config = dict(
    head_dim=64,
    bias='none',
    beta2=0.95,
)
Each number is 500 + 40 x the weight over its row's rms, rounded and kept within 0 to 999. Layers, rows and columns count from 0. Numbers have three digits each. The size before them is the row's rms in percent of the matrix's.

# layer 5 MLP up, 1024x256, rms 0.125, rows 781-852, columns 64-127
100:501468520491508467505498447523544484493484538483487485529554534470509508485489535505551456448452441506530527485417569447435482467494474479537538458467503533504481498560522532509525431542478532
106:546456522529455510468403538536504508484565485484464502467452556542541490478576518458471583464501557442471489502552448468522563531447486562480467529461480480448434476478498427536450504406542505
100:445464482567503487456487507463495463514529484538442517476524477529450465490482491492431533478548446446479563531489520482534507456469511445492491482523510475449488467516481508555495532565486541
094:534549497517502581478454514462527530531519489588549487425492488547487476482493462436520513420512495524467556634493517616467493495519580513504562466503491466548501501442459460495467553550619494
093:556479548476516527479501451496531482509540500508440461496545515492466498510459539580516495433510452524482445516513469492516485520563477557551515509545566507568529521503493568480550456510455545
100:472465489485517522486501489518496439463520555460510455457504504443500527459532516447613545576470538517540523560515530501510550508511537454482556487539491523528501518528518378559505481535467569
099:462525507467472478465578511547598466501501509442520445483535446497574537533487548495567433495563508522512540513539547477547548515492564466481473482559564521410493476464486494447536476563582500
098:551499496498527520484483510526483522486510483470512529409526543533479469538506561459535463512508486526515491523514566526466551467433462507484447484534511445446495502551554494551489525456485525
089:554466505466512498517447481555417506501490509493450530494502523530464491511550457515499524495527543494515480492542471416459474498548551497498486543499467451562389469534505473472555520596513454
101:499496521498457503472524452454461524523546513469500538513486557558571566655420462523510502497419546551536501479484472465514503515564511470447513508503432481505563535467431572485478514504468522
109:516510484484466507458591535424480503515440470470451549509469497571534545513555468396539543524470515616540495487510449460487520520482408419471435484415485515506494397488494512525554508493501485
117:491527463453511554511474510448470471545534443546473495506486512491511429499443474485522453474585514451443469538395493482474505478507550496494486469492578520470528530484479478500443506486527530
102:469515426493512426475524555394520549520503497458513530562548434465515484503487463377513480455435511536443480504477493482506457548499487462508524489451452461544481455513509535487508494520521505
103:486439498485506587508449495509448465487519529578518498478414542552487547476502530531544499528482445517552550450527495458524543526495516440520489480579576448445511461488502504504484556500536520
098:444498573499457517517534544530530536487534574487430556499547466540531533503510540492534522470504504521521503478488504506469446554511481519519472574576518478551492471467510480581569512501486460
104:510454537542590513503483482520496499471499493455489449494514488484523523529490476426470565524535563469485483501559488490499378425486441540470530475471468464553559526430515560595426491529488476
105:481498451424504503577520540451449484428495555534528522449508531460453495455447534493480514544480531465446496539485469477586529477510492454427504477546538429464545463484553548493465497491514517
093:504506504519470491498476515478482524543452467568504549579513469518508483572516414505520451559516480508467449507483514446424591465415434483516568550540459541514467429530521520497556520439519548
106:511489494423439574570512509533500466562476502546475470443451467488502512491519444533513496363470485521470535478452467475564520480444576522532472449493476573496483525526459454486562508547491530
103:476446450417487556546469487496568516466508550497472507537483532443570457477497585490503483454481473464471530531502573507527530480521465482631567494449476508545490530462469514511451479514517527
091:576418517559520474510513429489459486495522453474519507543496503480474541525492499568511518499442429511515440434515459428482548585520529500492484510523504507458488432504564509475485509459491528
103:482468506464502466539473565510610528495486486482474485428568476510542528502464447464509534541481521557537496520484534484474531471506515532540525499506560515514498493481480535544570537474573503
109:414547468479489521449484505504455487520508478553407482439544564603525509456586499488482525580539467512525496548466494451459509488402526445586511530484533515477520534598516470493448497509528544
103:535495546525578530514555571477578530465528430501481457492434468450497498506523520445546545510475479474571499503440505454541531475498552540499484522534452520554503480526483419415537414542527479
097:437503502470457526508500427418533536577566568453556460486468467534547492474466446546556545560455558491442489468484539488476623535489543484485525555482418457526522497535557480460449407547513517
099:466484447435477574519491450509440496573428531510542470544491470564578500441558538495534475476493501448496431526473516474515417496524494563474481471458503486506464521470459450519512590466501563
097:444475509497471559468407515489489507403444471459537498513555463479462451552472533522512594511449460579474483499536458495530532554522466516495507476504469483533477489525479461581510489534471541
100:465416560533524476513512559492531482456519475539452551542525504459532563522478510539438434528559508527472503477548452511501500507519475534594493461458516470497558424543454383509500509563479510
098:452406508498507514491515479515491523487599546573503499536414539520559553490531498544593517401506445539516574548511478501489502463406515606521492487548449502483504523478474482482455487444495494
100:473532523432498449521438495488512461490529507489482538495530538533414469553505469412479522553500505584538484524468503452587513572464438579530474542517531525464447550536569487485552525436492512
099:438416522492468463444491540526519523449524630499479556465489530534468487533562540540531493469483507547466450405415512457526464498550517521497551484560521505561524535573518514578574496464509487
099:547524552578484497461511433520522437442525521519517558562498464604491456569433505587500497452478403542564507434437569521501480524488519492495478451461500498499492516473523537503517536516555548
099:399445483478456457581534486422494507530517519457499442462455563466478546562522466554549505526528521494534467541463450500530533446493433499529516443501547508512482556469404513474510448435513521
106:469493496439440482530442536525460539502478491535538469579490534484484522449446536554532462526529499516487504493499480479481511524456490493468495434550515469495460405553487512510484467492509471
100:494578492507493476500510505537513545496501552455497518407484462528557528526495413549591495522447548525466509536525481514523552481569552577542519511447444559428615488541478570489482536522542535
099:520425467488516487468494539443506511494505500432453509486490543490523541458436468527490538452549482511579481456530443490479455506494410537516539425484492509472502506505543582440446501553564472
083:457467546494486530501536488464544491470497499553494478517549561471394514473518483380511589509553452453458498568456498466499511460531561520531455462506458563495438508494558537509544561467612427
098:477408553588486500476527505518484507451400525498578470436462578453504510537505554572472472467539532557487541489463508471488487507458465489556500520534438460515521448497432462557494485470415492
098:587444457569490523459458484503454606543573502417524512437475561498478468517510502496457526566522550464467553456486502455524551544463588532491477517552538521516537462521503500454573513502513631
109:513551505544448519493514553485524462465447445551503481463496550501565469492533424517530500514481429472547580386472527526490477523479481496505564498492465468535509507568485500533524567419472481
102:486498438419459480556474515518437522478507507520475455442498538472491480462470495510475445525462482502480552565448528437522458453563534471477497469483534484475533537520469507577487460573552516
099:484493521491550536542498585496483491565496479516429518564539473465546506456478526521544460481461509510493511557509454498519508588526600490531482458506472422498498430469468543548542369541482482
092:470496529507513480499508449406509518523479487566494498538552533453481516463482611481515503459480494469530419502466515528518499512510475464613486530505548543472532473448494565464538480489421576
094:538503556544472497463547510501628557469540572480455481472536445527500543548517508505547492531490406545497551564459522546477481514489476464552460518474473490518509493431533416503498464493507358
100:559526534536483486519460552540477468505517574480424470509566524499508507463447392540469462491526473531535506484513495560490507493433440518492481551405447485413459572460483468476416482497527549
093:428550464507572495447461569566492545560494505529515472454474535504514548510510518463528493492516526468598423519456522486477501512520538461538447427474515553459494438485494518482552408514476475
096:489536487510533463509525552506486487468456534514429525448494455526552538493415529420484541496478425456479519553592476518485498384486498510532495450514565467439486608459505462495445521509447497
101:472453520527495513558485467487500549514492504509462534551528460497471525536514465546552451486509531532497440510430505543451517505476611496547574521501511612502519505517388512525543474429482481
102:495490409562388503563485466476519517495509606469517465437512515445537469517499552529451501535431531515507529555522500549448562466485502436468455464526519468513571490455522458476505597497558454
098:501510512506492407481536467452505505548523496515499530553485563536490506504545475491535481519572445495534505483513619491456493553515492558474485494449548515551476514457445600472450518487443448
105:462505450566436516461546467409486483452430568506480483519492508444535498487635561488445465406490507479481501537484537529550500511505486536467484526534452493482527504518487463512535500498486435
101:530483453441512468475477531530509433519558518513569493428538501487553446496483535498392530465482432568482558518567561434474550535517518435517462537481526472430520489589450503569521534508556443
099:477512547475520529469488445542546470465447542521466481541496529452466539518511469487516560459527542452544430530527540525432511481491411551486583494549497518489533533481458539535532559532404473
101:476510502480462535531508467479494571504511504503521390468519484482503497463485497540478514505527476448555517543530503449519462523567526446460645514438537539497532457502514479479536399501425413
101:507496514516463511478507478518460492482536528550514526448506483562498476507418441514521543474473560489478518491524454463534490578434471438451521517445550474486532505506458459447522447491491509
097:516492498500461502428428455488549516506536564501526493499495491490454497487489537548482557523499484507502495484463526569522497534378463446461454438505464519520523489513491489526495496507465487
099:493505497511536492475501498563473480481495573416510509516452476520467461550498493550437503551551511399520421458509499498484477514431509435534422426526540475541513469547505450508401492460479563
095:596503504441523542430523470518526527453494524510479555500453455545530504492546444430503558525464440549562554510482525497509444540477470475456475588480543558518493530458511416503546470487606440
098:600441528459514448525467524427446525498455467477441503514457488535574477524553454514546506455534488504494504564561527467521550439474581429509445536505459452495437507455550540471528438498494384
097:461465429479466588453523458482584571480504444501491432518564503460507508516520474450478537482476472510499424477471510507505531482518579497436530499473556559426440523487458549477521448472497473
094:447442518458510519513477503516565558612512512470544500429481543481493569534485510508455557494521503523564463432488496470543412492508479475407551479519551532524495472454457463590479486455496470
096:534446474441431466598525511452487502492512456541538522533482552491556511502421461540441573513485491417514501509561430539476531415539465478440492517522530451436544531497493533442434573453459452
097:522512488508527449458479515467557536468474500478506469528496526511546495401531521584486462555532461452477506523459475475489521506380438444503483468366485552473551503511532457459486437481519567
096:434530463508437516501466531527478505475518469499508633513431526544514446486464470539544452436557532465510518515486477587486498571507475508478510479602572478537420435546511532511480582522491482
094:510511544501480444519502535480553496504524523486560520518547540479498493499578463534496482534547497516475505502467446458490511538481545457464537520542463478539454515531432540522493512493529403
099:467452540528447521509477558452447507497486537411501486432528457536536480507444387497454469496522498526511488433542450468554464386519553519439431533472515576500620524466489577519496510487519427
101:530502508422471516478512492446541466516563460544531513532457413531571527484543521550567482477445455460572516438537507512502511426484507448467591462445468450503524504503467539476574502524441474
103:544498539517486493497554468540516505402526480475559541497514494517538487504553512611557433438439435462436456485521520517523519505534549476476475490469531485515435492490484526482503436512526521
095:508445527596474439539503531507488534431500557548506495493434623516527524484579543453522480462517588513441417430521517467455490491499491550531515433504434560523520524473436495546569492475541448
096:485522572508533480481559545550499462534524484476567560472537496490485491472487480545472560564478520498531524508539488502554503528435573527478478537520502536565529472482484456537533508448522464
099:463500482492482558468476529519506453447506501522491525553465541480476554491487494591504478511463538509502499548538517509458576564506545563532575487473540521458546422568614459496496524523481430
092:523488482503581568422498508478495518533474502564559497421497516500484463566520470473436551523464509513497521458508582437570576557557558515512484491421414496447469492443523534552526466520420460
# layer 5 MLP down (transposed), 1024x256, rms 0.119, rows 781-851, columns 64-127
095:574485523424464496541433453540457460491531504506464516546468555481517415496407495536483442425483457487555503443566465449468511456454533420483538527566408600445562531535441535535485479452514456
103:463552502537575591594481512517490478468529454517460382463472504433465473535520575523545504483501509504468511531483465523485475515480463498542550472418579474432393412550453438523499498520495468
097:554439560534488523598478399473588474486496464522441481563493522454490502442474476517505528508510521504493480496509500435492462524483472534513473533558518561485348572481528466474489555501558568
098:431475550556460512452539445512491427442469504465499528492468478553548455506500441543448530545444481546484518506491496466456480500480523469515546579485502422501538523512444479541467555519489454
096:471452551421508516548526435485406483542523466525497542544502434479543446539567467530478479485506486438502468480465494575508441508482518515558422476532521460486471472578485546503566470526494606
099:483481558586434513545517545515421560500518463419482491559538523513536520526556490541505470544527476546440497512476591500429522491507568496450555491512560519559531518471517470496528498471488465
100:521502530507544478366537493501488501527467481553534543613466521510502538479488502441517483594510510528521480538496465515492531531509481465521489530464488521499608495503435536461445583526498461
102:521430523517562537490509521552481573493453447463480490533490485509510404496475476527451458429567511503511483434531519591474479500455493464505446510501550423539528503519528430513439472515468504
085:498473526461544464418519457482482520528499478528498470523562472494495522498529498577467439517541466496522454531468532470486473476572463493573530518485473496448457493479535519517521515537502528
102:494526425495438534499509479498489492540553500537519490495499472444495462499495492491527465508530551488450536468576525523470467511494485475517550473517471482487532470470464447496479498517477575
106:474549623481486538497609480490489523461559436479544515505504547508461493539483454497491460520481430510586501445494521452459486511429470461502547427535515532565522490571496497524514481556506493
115:500600504456452517488445491508471485546473473498497512498550446546502482527473463487541442465503534521521467509546491563555526521462527495506469514459521489495457551493522493540536498486420556
102:523493507479464527504519467417501506493505499583456503452501487524443555482489523510516478506438576423515529463506489504446435542473540518493570538415484498475486509460536534514522561514460519
084:514573502483602472483499475438459450561492529433522466481509491522473502561576495580519535529515444516526486493527490520504504446425576445536534559459494386539506468514559509490427521535517488
102:465573518478530484502512484543521520539498574457481523468457590571471494538543461528501611502553477508523550434543480545451518485490514561551553525482492496541492565411488504473571499517462547
107:474506514494522529489456451495457535483527562493503444453547490513533366458515516557455511503507449484551520557510483541500577536535488487487548478499488454481475548477499487506454538441435477
108:557590428475396442526552529551451474395566531501463479511564547468578509430526512488526513475577476454518571535480511454565508509496470556393481546519476506524502483474441536541571579459459548
085:528485531549570522487499463484464555532493491486510455449478491531520546533505559554517494490491436474529491493521505534494497488566524523490456506538497481521534509480469491527425523546424515
101:465514454479498518468471477473528562530506515601469489468497483360533545488541486446494507513546509545527502507432486485531566503548529483478489564502481500569486458527473501523491459431525462
107:491506510479522491524511526502513600493447571504437450516510466446568484516494518456459510552465514524510487476460457486403466447537515489549481450475482497516506565487518525551514551437542506
087:529512496494471486524476500497499447538509478501432520513466524526438526543535528418541502477544589475458453563513504547499549464538496542431553474600489534453442565515472496491500485463487474
105:487501527507507437472496484505521523503467508462508539490487495543479463558539474488533547462537554463556469511501460492583502532543495495524471494538530468488473405504470517412545581490472448
074:483485475577558438546465569541499468481480504509473489531617484468530537477500424562558473514491505503495558460516467457504541389456541433469482552545511491469545503494477470528474472515464537
108:476514478456469507461500390511495438494494423601550457443485570523587474413531506497543533500555456519416518513508500540556490476447508439532523492548527446515534562551564521512526487560545476
098:527529481476484463451490443531494497545563463467481465499491512502469432488534518510563506455489547487538533529526591549427591561539465453579478556526531502572528557564501471489534487558515544
104:535506519501472562538536489469361486545473575559454495430536513478470561494521521573484440470419499527537471541543465529478595469491446549484488507492450495474561557478570492512431538472459526
094:486490463470490536506462546411520527534551412488546508488514483446592438523531499537489477566514494440518528502484508504516482435455517505594510539489512551448473500545482449457494512463590446
102:471502544453474531444513539507559516598544460505507538505433478518496523512506526519564443526474462454554514514479476497533477543521435522504519472555495486531400493537505513478521508553513489
100:488498527576488520512506491506537464520513515444486486445593502513515468519470510453530523497475432545541495554475548526484532493507508526524467453473470478456475520595563469505611504443455458
097:473527501496482482532510437473598451494471449552427478440500519435474501451438518460502501507498568532495541482471496500510485523453501553518523441524488514518462511473440509504539457586485471
100:439490531438467566575540537483533488536552556495497473468567472473555523500481518519451492510489472509454472465473478544569497523488494529507497486463517555466526516457487463442490456481551425
103:476447448496470490470506493509536481494489421561502501507531399518506503511450471538518534481511544498476467477473454505505519542465527459434544536512533503459625535512533571576499588528486527
099:490517535585507577534464425540492510565511520476445547530575540493505501496484454529492465469498485496479554522432468499535494517498517545500472501487525484492542504535485528524482556589455469
104:507482461486527490491512577516453475593511542570445468446538546447491467509463510447507550471581503549386457470502511526475470458517486494541500489577473419570485526511484481515526414548534472
105:414501523547503537455466494527523564541473478498527480497501503452488515527507421532489519598447487504483484459473442467452541511516467552494469465466503496501484501510588526481503431493572523
103:436468558467513528511474480493530483467484525418445460488596526446515462512514449484463511477502547506545471482490517502523479492529590478541553511459437546566437558513448500438497490510516470
088:527477459449499524471413555508484523542452500493541483484539491506498459568491485480417475527512499555539544506504464516493487543469483386505397480501545489444594479416492478490485441568471516
103:535506529501440536483510503542507503578542461519609531504471588534580504436449482543519515512464422601501502489503555534489511518505491529476470472424481509520442391460562437523481540494480523
096:495496492564552529522445490502465548545435559490473509504511488394490531461502512543499531487462469552445477561470459570378550472486467525566518518554576469521483500534576528566526502499527427
099:536443473476463495603487535456559528426497538481486475526441443530517527510520505519481584538542534448530516477561459550427496487491463554485519518466438544496432561521550488467515482498473456
098:539446493506547517448521484486533459501510524523450501492374494524507542510516524515515481538552447497470539523560541487597446500538553451457409458491528441507484565464548497519500487469555429
105:535484538504537449501473457591453513568530523560542507528434476518434472440496524544524457449488448533441458491528527593479514495478477469478528490531541490447543564464465488498478455517550446
098:482560510512478422505472457447629493523521517532523449441549542472523473508472519492462509496546459494558471598514462429529481495485580523521544494478448529549520505517531466504470518482466455
095:517498533559506461489529398484490476510544556465484475496479461521442470561491525582470473499509531550519474549542520538561572486558536534505469475437422532503502543439511542471465527441499517
101:454433511510484458549523461473449444505441462500460510455483551553575489437435502504453508529427502603511504478555505443497459464459484532562527506520500491476429535444465460506543486539483518
092:499503526537565456557495489519565501526509464459496570410479482478441534482470425477523491494495526494498523580487488521575520541523483539452520462482537414466457458472530461469544518505515571
100:569511445478555509536520515467468502475516544506460577517560451512462547542464494516471538510435417418480428476537499495527465563491442510529478452475507487453469465533494464554502501464468537
106:495480498486439523480460537563495464527501582486399495498574501556530498496533520495405501477565424455548485499478527420571534463509507468494493574547531447575533507558468519465519433445502516
104:504534457527425510520532520483493454523515512480451509515491524502482598518475509535481534488517462567495503517531511493439474499509502505464596574468577539494530503468530469572551518459558510
102:447564503472538419510459519535625428545503495452508497492480472445437460516488469498514484481560513480507465481486507524464431505443588563506524556428522498509426536516481515523439435436474559
107:402525486576541535519505487472486559501521480534472442497527541476520470496501473498495459455523396468533486461483539531573559480572443488479465506561542491496532513484462455518489482568447495
103:441500420454464489472436491503453513449457530563491454474489548526529485506524557535490441460416582432561513552517454425498557498425497474477477564501535527470484454527514486495520503543483486
103:500542479495528506482445523515435455475506523471473573478613504503488577464528517572448447518538452496441498487551457554522448514538415520483565512520528469490538521549527499492479489452538539
095:454500513545564571522538419430521486392550459492441554560479521517472501492473511503462495519572462464513563444501521432519478529511575514492492507509495476412547507525524479467530553528458528
103:490519495460475384499500518511455507514422550495494499529541449510532464496433428599497527499453577469476500518480490491441572471504512520517477518529465520430553459432507494478464517477492503
079:480544503458441485523470497497515546485549472479475472547455535493541482525552538443512497535518408511517580492475533556549545570495653467456478483493453494491495444460431487495530468417489510
092:515487566553520460489461475572504479532527477491508540500500471574491522541513591556483529498534424480490502544442466515486503498522451485466475506510497528521541455454528463486496469537521522
099:475506465497504484515554549496488567514479517486511482494505455582568522497494515498509470522482511486538533482472472460461492508555506518513491530502507443524467473499516527468511464514476503
100:520476545523473522590484438529398500462529425542492558444543493488465453481534592512451498488528482534509568532511441521498451473469447483398502502472426489499529567542532522507414486562509560
103:542481419493533534536488532532433494501452484511477450509470475455473498447472526495478482475589515494539477476517515467519494496553457446475517495477541430363472484475478469556479509503483483
103:533466468500450440530526531531494453516473551481520457534544438497491597569433481457481553456498459556522492499535477507432459527567529485527527410524485470486569442575548495482476474463460444
096:438534483507519471526599529367480527398473450472470478478468421584559566600514577467509516462481550491478486489522508472507500533515477504481505517506577528489476445571467491501497449471473529
098:547488567528499516514467465485533502438466457515486456435536505446477552507543501542607463441525477550486549504583443557431491482491438496479479551536457544482539534498503424488482514534505443
095:453454484513489518434485497493536500442498546458548439442471433519469518484539493512488518526469549493544523481456458473462516536496509569462396582465565489525497544563470500485473504514520527
095:543455521478470531480553553480454528507491493419436568507514528528413479505536470454569506548548573511482501518544500511492502511408471462506611539464480458504627519464513544472499451468465489
105:425533501442490518461543550500517524472510552545390519491486420492546550452483399493517483478489537427442469539451499470478495456527481439487478473561529605627520492481478457562562475498495473
101:493454545492408576502473503485490449574573450519461431504477558480539471515481472502478507540474441500527512385421465479527581427461488547486564449458540463506507518430487452489489439506446418
107:599485518583434446490447567527541475500514562443541510494459506508463508469478582484559550572551475544546492540471576433486562485511444489498405533476497495459445477502516456508538453496478555
093:514482524568501525506489571483529505452530534489500432449474527539542463516492532520487457483473546587525491483466453509499447480514450552482480459502483558470487591520576542496516549429555499
106:481453444490582513474450590505529542497475476582480578501551490507461467489477479566486524563482552467507572476474447482478492521535502460458522411496488492458523558481454515465529494469413526
100:589467466478452487524436414512480475442516494479481505501532545427514533463493529503536487533511556534503501521535546577554551468522482479506538553521461464553514571464507435424482483530519541
# layer 5 MLP gate, 1024x256, rms 0.12, rows 782-852, columns 64-127
101:558502443457474527404405466582503475548500455480476554478439504554540521447558527475497593478506566494536476527549493497495530507509442505501474496479466495490522541497555492553497502464551514
098:412483467513592445495546471452477450533468458507421534459509453553515491473480524473586510518497512542560511542547512484500513480517468448512486444513526465484502505479510557577514456612548579
096:489475470595488446533492468458528469481432511516537454494552534520502506552508528455469454525584502506484481443489503461582456478542458485573478423550559566501560517476460518497475492443478478
092:519491545508509555510541523511478573487476549552527463526499502508476501483501571496515441575553447510513468451479491569552525452535592487466509493523507479458488370492526506510427501451498466
104:480515444477399491607482562588579533485479514465543576444512480515471433527490512525505487549579521575473483483483519473480531508447463491418559453456539454502515450442549556504494491463553559
102:489463499566485573525490559516409503495537535534469456505550477520434563548487481510463564566514484500528440448523438467633500489547518434490559444467468452538425499484477471461508463525476432
101:480460506546479472523476534457520571508432457498488481430537505510420469473525466472607493517511461491522441511535559536587542515540508519522526486448466448464495524467543543503450467497479508
098:510492496577538461473524525490485483493505488434475501576530489496513474524483471587520492517489465467465507542525524415463513522507518531524512498536468463522500577432511610494509418542476461
099:474561499479442512511491441492497535500446433481460495460539567550555549546481401547527509579449575647547515484533455510515572502473477490409535513505483593443489496496500518459513506519467533
108:472460509533517505514485512482490454530501467463461564556459522446524466500495467461560487564455472500515426515451511425535543514527485546441467517474521531473449530513515527400535531452457451
111:461475511521510452558469500500569484519506478454487541428429506552451472545465474450491487470543480471536456487473486530567505494472562550488470497521537541352537474416523542537513481501536490
109:557558498537447526472589418567381541467572506500481517564518548528526517566605478517486546519477431540474466569477434467484541460493482510391483531506517490490474428514450515499553477435509472
099:480452446607480611453438582478504461451437532539533453534422561447508523444456517498563495532482501547508641548528483498499532503436505480542527536485527520441465474535504476511446556509513491
101:563514480547541531561510437498565515437490457500553510549461483491516457507464487472492521471582417526570505511539531486547409450569504481476452492544457481454464535533452512457458513460484522
102:525504436448498524559537491538521615562521528509503469523472512516393480458419437551535568531455507525533498496506509508542532484501506533460458478531584510467487388504512500467518471473528572
104:499518489541609528481496480545497467513471550500482526498475511460467498507468476419464481504462532516468493509575494499456570527487578533497498513549527494495470495528506540488550521481466545
089:474493448437502452556462471459455486513446486569419535523467595546457465518526482484529540546518472516518472532522465462489532481461443473514487564517460465430475463484584545508525520479499584
106:473501500504607432436479498476435478499566555457539457472456522500480544492514433498584540508514561413540515557515503502571465500471481515518541545465508533487485473518461497525457483491483443
103:487478485510453424522558513510527480477491462509438478493586533560517509499475504509574566440455582472538565559432558457524542480556513520498525578493445459464466493474552523478472525522481499
080:451440531419486564497503435483472550571537495517494588476538470552488484484412514489508477509564494499431561578498521490548503549531510453451479459521476498630510468485488501493515553483532500
103:497436541503474482555499488462474582538483463517461496538499469495578474547564548477522549471448542537449504514548430524473534490467508532482486539509458508528479577548511456520540520491522579
102:452461474520502475517523483471422424469464504463545547447509497539494483476575523485502449553508512519503532461519446498475551417543540477565498525492559500518554490504551532489505552470524511
103:560459505524478472481554645494510552564501434474512449565487519538497488422526516541471549494472509496574518490533528497580503491440500422537488488537532547482521498495477482375548479510550436
099:542537459468477500473512465530433421556575493489467474520475487531544452474468484587568530584476494536476528467447530502514518531567498474515499547497425475548536527553544498547463505535473613
107:534454501452442511481518534558505482426477477496496503575476447444472513465537523454521483420469489489538461436498508521543613512423520547545492512542519487493537488541501486516490548498482505
098:522528550615526510469487530413512531554571538530568588455485559543536436464499532559508521499449453484469489544497488451466511488485605528472469574511475533479512530507506512455435411520488433
099:488542522441478448499474449532499484436490557525466534471562473439541550460447520538537464580520525504521482390567393574493539533533512474510461475523554468559478418506497453526488530569513545
096:510550503500535527469546533456493511502505481499503560534471450450506514466450507513535500514537522517470473485484427433498497475497449454482520495507454510470542484469461515477516462596459516
098:518481516533469523514515473537478526574539481518477522502542487462506526498572542468523465522540382512539422529435461424502520518543548555460438522463465574533549493459529413512503518542490498
098:555433556542508526486536526416553466544481445524474492496530524521505499487518504505487469535506488449557443526458470429491514489415460497496526542572504520465498494475458490412486527487511500
103:491396561531520496492485520558542451453465503497492532538542458561470486576511551583476468458523422467506501482485592565585506490504484558432489446475517578467473478542473509470557415504535526
099:428493478511467447526544461467467540470491419505506450518490522457509524510512484551524553535510523561481555547503593536571530541506438542511558528492546451510482492521472473511508498456559484
100:480529490546503451540499550590388498441550511462500497543531494467483514524463501528513519484500496536473457492548564478488537397419510451419515521572531423484494465468403419420488500554498506
106:525500514531499472560494446416525481495570506458536474503482512483445439440524520420479486460477464467473532481522508494543459506517469496398509457486492508494448481486486538532554513505536451
107:514441451514462499491458478509460562471494552442533460496458530533505505478461516611500514504465520430578511536517504511486467436502557493451480563482533573432515390506546542531468440531431510
088:514504417471490512498550475514451449547516501498518513440492483510503484484455495559498490468435555513407494484562494488505612458463443494495456512482501407486550537552520539481453495529499595
102:425523470584465502501491465436502497453545481499545432433460537530434550488530509480507468550581472505448415478435483510531547466434516491533494480578564441486496455478452460534458509429497425
101:499490479562525533511478501525475565521566501544543509507526479465517407474439504477445507546502545521479487534503473530429556455530442516467473491487482506508528428598472457466511489480472515
107:478466491445567448454462492601495510512518563474489540484498541450465523480508555462468541480577506503568386495450446529495473480546565507477513417477538499484507494444494441529571508488486525
094:448474483478487504557542504499513507540551438474528474530520439482495472518473454517530536508477539537483503506504539476520546476520505510467511531428496520530453456532548507516516493474506543
096:499462526492474507517545533524455422387575464602488526526500504609478518494479422434499468496516509527521550560550483445513460537512448538481429518486513490502475427489499499501519465521525443
098:555449521486517478446529566530506513532440494580482490504498481564480464413457504511527461521421506443613489454475523507483451537536509486507457467541562489509567526470522544462516455463496557
096:493541457476578437500555507570482474528446510522506563497431472497500539463509527538484499564448499524447496519455543489431525559436506476504457548457535544474552532501491444480584489558573592
091:495522464526540481508557471507477512471540532480454490401466539512509467520567507456523480506501450478471454504499527523495508509554556487502561521577521505503531530495523564491514578478581560
096:460496461508531497467487475479524487473473551520496468526458505430427497551501463446505470451548541499477464509463463473547454482517514493492452497472490494483454500504411472552561382497458518
100:443454519540507516505505525503501493525483475513476567538474522486543441471517542468522524478501544425518573540551451414528534541534466454543421498515503479447483586535506509506578538531480540
099:524480532535444493550459511528491445459541516462491463546497486501527548456485565470516467532472389506489438535488492481625562507490543483467504473544512452464517473528559531594564484498497483
098:519480480556476462494505575479508494445509555555559530487477468452516540464476508498488499552493487545527480521509482461502441546464513541553534455547542491532493547503478519485518508540450510
098:500522501598519549529499454483485426465463557492548530522468471426492516534500486477469544540478480579495484582523486513477464494436484468544437520519490485494464529536508493502495511501488445
110:515478492554499551480515460529461550450432472533510449496472444462416479521517513504454476472522480493556373513501473514513469464512412495566496546513578471496476485532457482483466531507453428
103:454490526455560529478470499497498502476472514439492527495499565499467483469460509442511508490511542500480490466533516507505478476482513430492457474478508456474446467476500500554464535550483424
100:530534539545534567466505407464451454538507525479461590485499493492439468507507545442472530476484532481404474553570472528445523520510486485520553515514464586439485538475470474560537388529521516
093:536522500528500567513424587501570486518438544462503521460580544437555514526475461490495555448437516524546536503496514470529554582513553546448510489507533473526546484571492520498523496484526512
106:549526515543559498494492486467577450536534488519514575475474471512508549520485502432549463442497512513471459454440527501497524586522499492463527483521501490520481514528425438541623561490496459
088:526513586479517504529545526380434512540527468501458560520514549513437524568498502553493531461554475466517515547494469531544496456486535445506513523491482527453480516544536459502492459451521519
097:520434581462393514510459479464599425437451503497524486489562488561490548475601492576527525544544529508525514547463514484487477461543501544479503498543507473545494541456566533464483506563537432
094:498498464495526465446498450484435481547480532500472482450515561513453436486510486441439476470512493506558471457524509461499515460535571446450506578511537473433520470446464460448541518471607509
101:521499519593511498524462534558541386479526506487521491488420433522529460461477576545504485509473493537470400441497503593545509489529519450441518507520444504506517497582592407509572529508471506
099:476424468507517555462475558512498520481537518474462524518524509454495479535454497423454536462485525469563462551509544513447517471511496531471518467481532498434451512512464504519544470551518483
101:391481610505544563434500508490519538479520509507543514465406491536486586534479507477430503451443524513561511503503477519532523538475508489549510487551523481503531480506548485582529493470460496
092:482536482596488550414477477518488502477416522512553488437475532551489540456496543478521583529369508493499424436449460509488493527568514415483513466466464522574502521450479519531509551553466500
103:559484518494560553520473477490494526491493457520516520588462485521489486588517510550565542544528485513453457555537469563516528446498482559544523524451510517555532508480520536517503462456551505
097:435475484540490486475522513456429499480497550504506625483486491495584499510506484531516498434537534462506584547470518511450472445453533480501530491418511534438404535535556541458484607514572473
098:454529449435531504525565563531531440497544460435452545481481486491455528560476474440483524566461489476566501471492537501530481440455495528456487524494467509482512579456506513472502449495516490
099:470471434464492438480496532522490589428512532520512539487468459518500525569422506485434531505530540392466453470453500445527485422515471524486459471510478586552500504536532549515477564522533562
101:545532470511462556522500458425544504437525462517504537570493498504439486485486510571536435468421480486478491470526487494511460442448431441511581487497494465520520500450408523435563485476475495
108:586463543615500476461549421493430487488496491479513561513522494444513474525495563489542435526532488434543468416495473521560492451510508542501505440460480427476457507508474464497531491487510503
093:472511483608468517524472520483548552506589484502523544412575479514553509491519425481495464524485512452504526518526519418476517489445511442442503485482530478495434421451548455464439492524470575
101:469478465515479520529511467442535521542583441519537464463496524433555535479509431499510486465470540451530520493472525501509500506523477455535440511511467409483560540555498542481495440506497600
101:519447476510470514454556545483502500582539525554487544476432453495479541504510552540540446516524508489488562445469522615506544575503533491557503499536461463480528538557395526524526526545503463
092:506507570508458553508553525499518502557547459515401555494592576525485491472499534452498532492481531508486508463474504497545560511451509512530465504525481467446447459554479515459456558508443501